config.yaml
n_layer: 12
d_model: 256
n_head: 4
n_kv_head: 4
head_dim: 64
d_mlp: 1024
vocab_size: 8192
activation: "polyrelu"
norm: "rmsnorm"
norm_place: "pre"
norm_eps: 1e-06
positions: "rope"
rope_base: 1540.0
rope_fraction: 0.5
qk_norm: true
attn_scale: 0.125
bias: "none"
tie_embeddings: false
parallel_block: false
extras: ["some layers without attention", "local attention windows", "exclusive self-attention", "value embeddings", "learned residual scales", "skips across layers"]
init: "uniform"
init_std_qkv: 0.0301
init_std_o: 0.0
init_std_up: 0.0301
init_std_down: 0.0
optimizer: "muon_variant"
lr: 0.0108
lr_mult_down: 0.7
beta1: 0.93
lr_head: 0.0115
grad_clip: 2.0
warmup_steps: 22
schedule: "wsd"
decay_fraction: 1.0
decay_shape: "linear"
final_lr_fraction: 0.0
batch_tokens: 65536
seq_len: 2048
doc_mask: true
train_tokens: 572000000
steps: 8729
dataset: "wikipedia_en"
Each number is 500 + 25 x the weight over its row's rms, rounded and kept within 0 to 999. Layers, rows and columns count from 0. Numbers have three digits each. The size before them is the row's rms in percent of the matrix's.

# up: layer 4 MLP up, 1024x256, rms 0.176, rows 117-127, columns 128-255
# down: layer 4 MLP down (transposed), 1024x256, rms 0.0571, rows 117-126, columns 128-255
up117 104:522514493499530483542492496499514517522491496539503459485462497459471488523517499544492452468479503524517491478506521462498515489506537477491491529520504487460471503487520487530532512530461494506522507498474529496480497460509474526512490498473484462526514461494491490445475470481507520477488545474564495511528448492468481452491504522522522472495487512508478528526491525586523499524521
down117 102:518527485480507516529461536506500497510455534531532528500470470525511531494465477492482498499506486530501504449518494451476489487477502501478485492508499478418531559527522508511501500470482494475494497503476480459501506464517504506465480462460516483539502478488484518518502513479514500509494505439511494502486478497426515518527441523483527495530495534516460485489497509519465495522494
up118 105:505469478519475466537517516498467450498510525496531507500537499507474478539498476491527505476525493511509441485528495501527476492503473491480485504497453539492490515525492515562517501463560536536470548460524490544447468520519501507497467512467527513528524503518527493494499512470528579519499478505505482500494502491513519548483525543519522478510488502466484528465496531537497523458531
down118 105:543517492522450494458483451515460534515504484481501535523472535490471479516497476523486499493516516526476487520480523491525487470493532467513495502478482525516505514502508487444486513503468483516524541443499514487520520503498478422509528551499479500453469515493508470485508477529506480483458460508490523479513463469509482524508473501472491536513544468510523510496481506461477484517451
up119 092:497501525509480433485510497532534484504505442479483469483541489507500545522463498489484472469525502487527454528566509524489477476409536523521501468517525510477487498500513507492481477501547513538513469562522496525512460493497480513509514560498496473482498488526508465512491482481541456501503492506507483455501503528501495522467495524531513522477513493509446497522525481526507492530465
down119 090:452478466481498498501464476492480506517482552531491511523471541486526489495468521521496497509516477494503523524498487493513481512526522511484527525507509478515522488524468456518529498484486507501482479497489466520474531478513515501489521459529525457446504535496539521502525499474576502478486523483474503549459526454519524541475446501483457487518514512478548496472506470443469512525476
up120 086:483479518518492444534506487477507491521529466535497477459515524511511518457511515536498468483538482497523489487529538513497518532478496505524471467501467478500532533516450483467513524536490531479504542509495529465504476514467528455505505515470517551470469517460526462507537510478476512466524486540513484500498525493503481470476517515464518551526513538510518536470564499501541529487479
down120 093:519544457520501547520459510527503558500528503524503523510510476532535525514478525491487527448469481473522464503503518473470483481505501523503519462464491502468485523497510523541502491538470510458534484524511517435485531503481490496517514495487509493517513510523503446487501509502509502498486502520517522467473510527521495492540515500553530541451519485480518491492471485486527485462451
up121 099:540534488492469538470491464519472513472542504497463436517466493502545536482502538515514470490506514521486520515500500520533477507528489483524458504508517523507524508498528480539497448532497520493528474515503509529503512492490466546431512491455484482523457492477527466481492508462515483488517518496448487505479501497483498476478540505441480502513536493515508521544511478483512504501514
down121 097:488490506499458495502451492523500519493532505497528531521508479518448537514476506502519522495506498484563552491523501476514517499560493450523478523490532476526481522501515520495473507496506537527492529549488508521524467498482505545455486521505501503471491481475464469487478450513483477508510558480492497464494483482478548503543535449452545493498508516503484504529532494508512469478490
up122 112:503439518450482527457511513540483499536468503468492446466546477458482483485536487474486494496483548561493465499537512482519521519491486514512507502507504499494505527458474495482501512517529546525498452533483432518531476498535507486520497524516503468479540515501539474497500476504485499512483452499481469520504505482476544469477506503503502510501482511493541468431494453496517484519498
down122 103:514513516507527481503491518515470462551479508498536517469512481520471493477518527495509443495493449513498508510506494483524460494467498516545500518481475530521474511461521500476467487492526513489450503442483491494505499502479473470496494471505523521538518515478504566488461521543534473547492521444542504510563503521504510477502492502510563493492483480546490521498490488462517508510481
up123 094:460482506537499497511480520487506481512535514530498480455499506505476506512537513508506475570523501476525480420491485472489477482496492469495476533506487487530516503525509513480443484517486517507478445529516508498540495505507500473514509449521520494526511493509498505470501466483476452450513498479494489487499534466459495482477530494464499511473508486516502520491495527510475520489489
down123 101:477493515525483479479481503474501497526492545499515472514462525479451510506507478522504438497516504480473480539530507524538472494515508499530483534487524482511515548511528511503488501507496528496491515513508520476513480543518482483515496529477496525505494495510507481514493438552505492445537473459503492463513448544488490500473531504440500447491530526491513521516448523487459519551471
up124 097:487442511518493452513496471447504483501498492509469514500489493487483492470494506482455513486524492519504526522438549462500525515508461534476494468536490547505461478521510542482522454480505503504480494515505497494485498463500512535517546483470499550491490493509446527517497520480531539509474467535469513493541496533485445480498444482490468486505518486531476489505504512541505524513458
down124 097:521506522486503506458498541433539533495510477544494484473523512529467503529492509476499521495533517450447482534508494514459503504505491528486525489501517447531542504509518540498555542454499521521501497505449473451520505522486506522486545478532531517457476506521502496508485490486507477539507467538508506504486488557491479535518482499507435509495506535498538500501492534513490488523525
up125 091:485528558523465502523501460481524461480502493542480527530501479486490501444458496528498494484508493490495479513467536522514519517504508481536464523506536511475521523483470546512504511529439462478515502502498518495538470510479551538441516480497533504442487518509461520466501519488575512490451490517501539537486509486480501521453479469503510510508494494484498513519529493527523516530490
down125 095:490516502472554512535514486487521545524509487506523500530512526470479492475475468470514512488514546508512515538529508501478470552498464474478461507487508487529473455487430545481507521500499471544513461466500488493486470480504495493495506513495508494481552479497525527511507486472523544500523533515499471474501481528495516502527533476527522452493501487492558456532471517531510519464523
up126 109:513478501496490493519474471553494509512532486538510545512488488502511503490507462463539470509452488557507514491521512478513504519522501494483488498491462474508442485504512513545507545503517473488532505498560532533500496442475522513474475517478531528511464474538504489475501524498499516478540503523494480477470507535518464493480483485481478510517498505440484510492505511551477471528488
down126 107:562490509466532509473521479494521497480527517482488472499524464467508528534481494493526509476514510523488523479445521521487483506493514485507504489505518490528494503474499494512511564488523527424500504473503517534520549549502529464536465494445510502531514506453528517527509477500526490569488477547512520508482483486507492504513507485500492487500524499504482458491475507481520502466489
up127 104:502477471524539474471502460522507549496503491511494461470487496511514546481504501503475504484481489454509494497490473482432494519496496501485459476460485526491456503503496543532563445489522539536480477507509512520488519462485516518487504464495474475500481470490505476479483481509449463500499496463501497490541518528544483458506485474486536462485468462454491473479516508480522517446508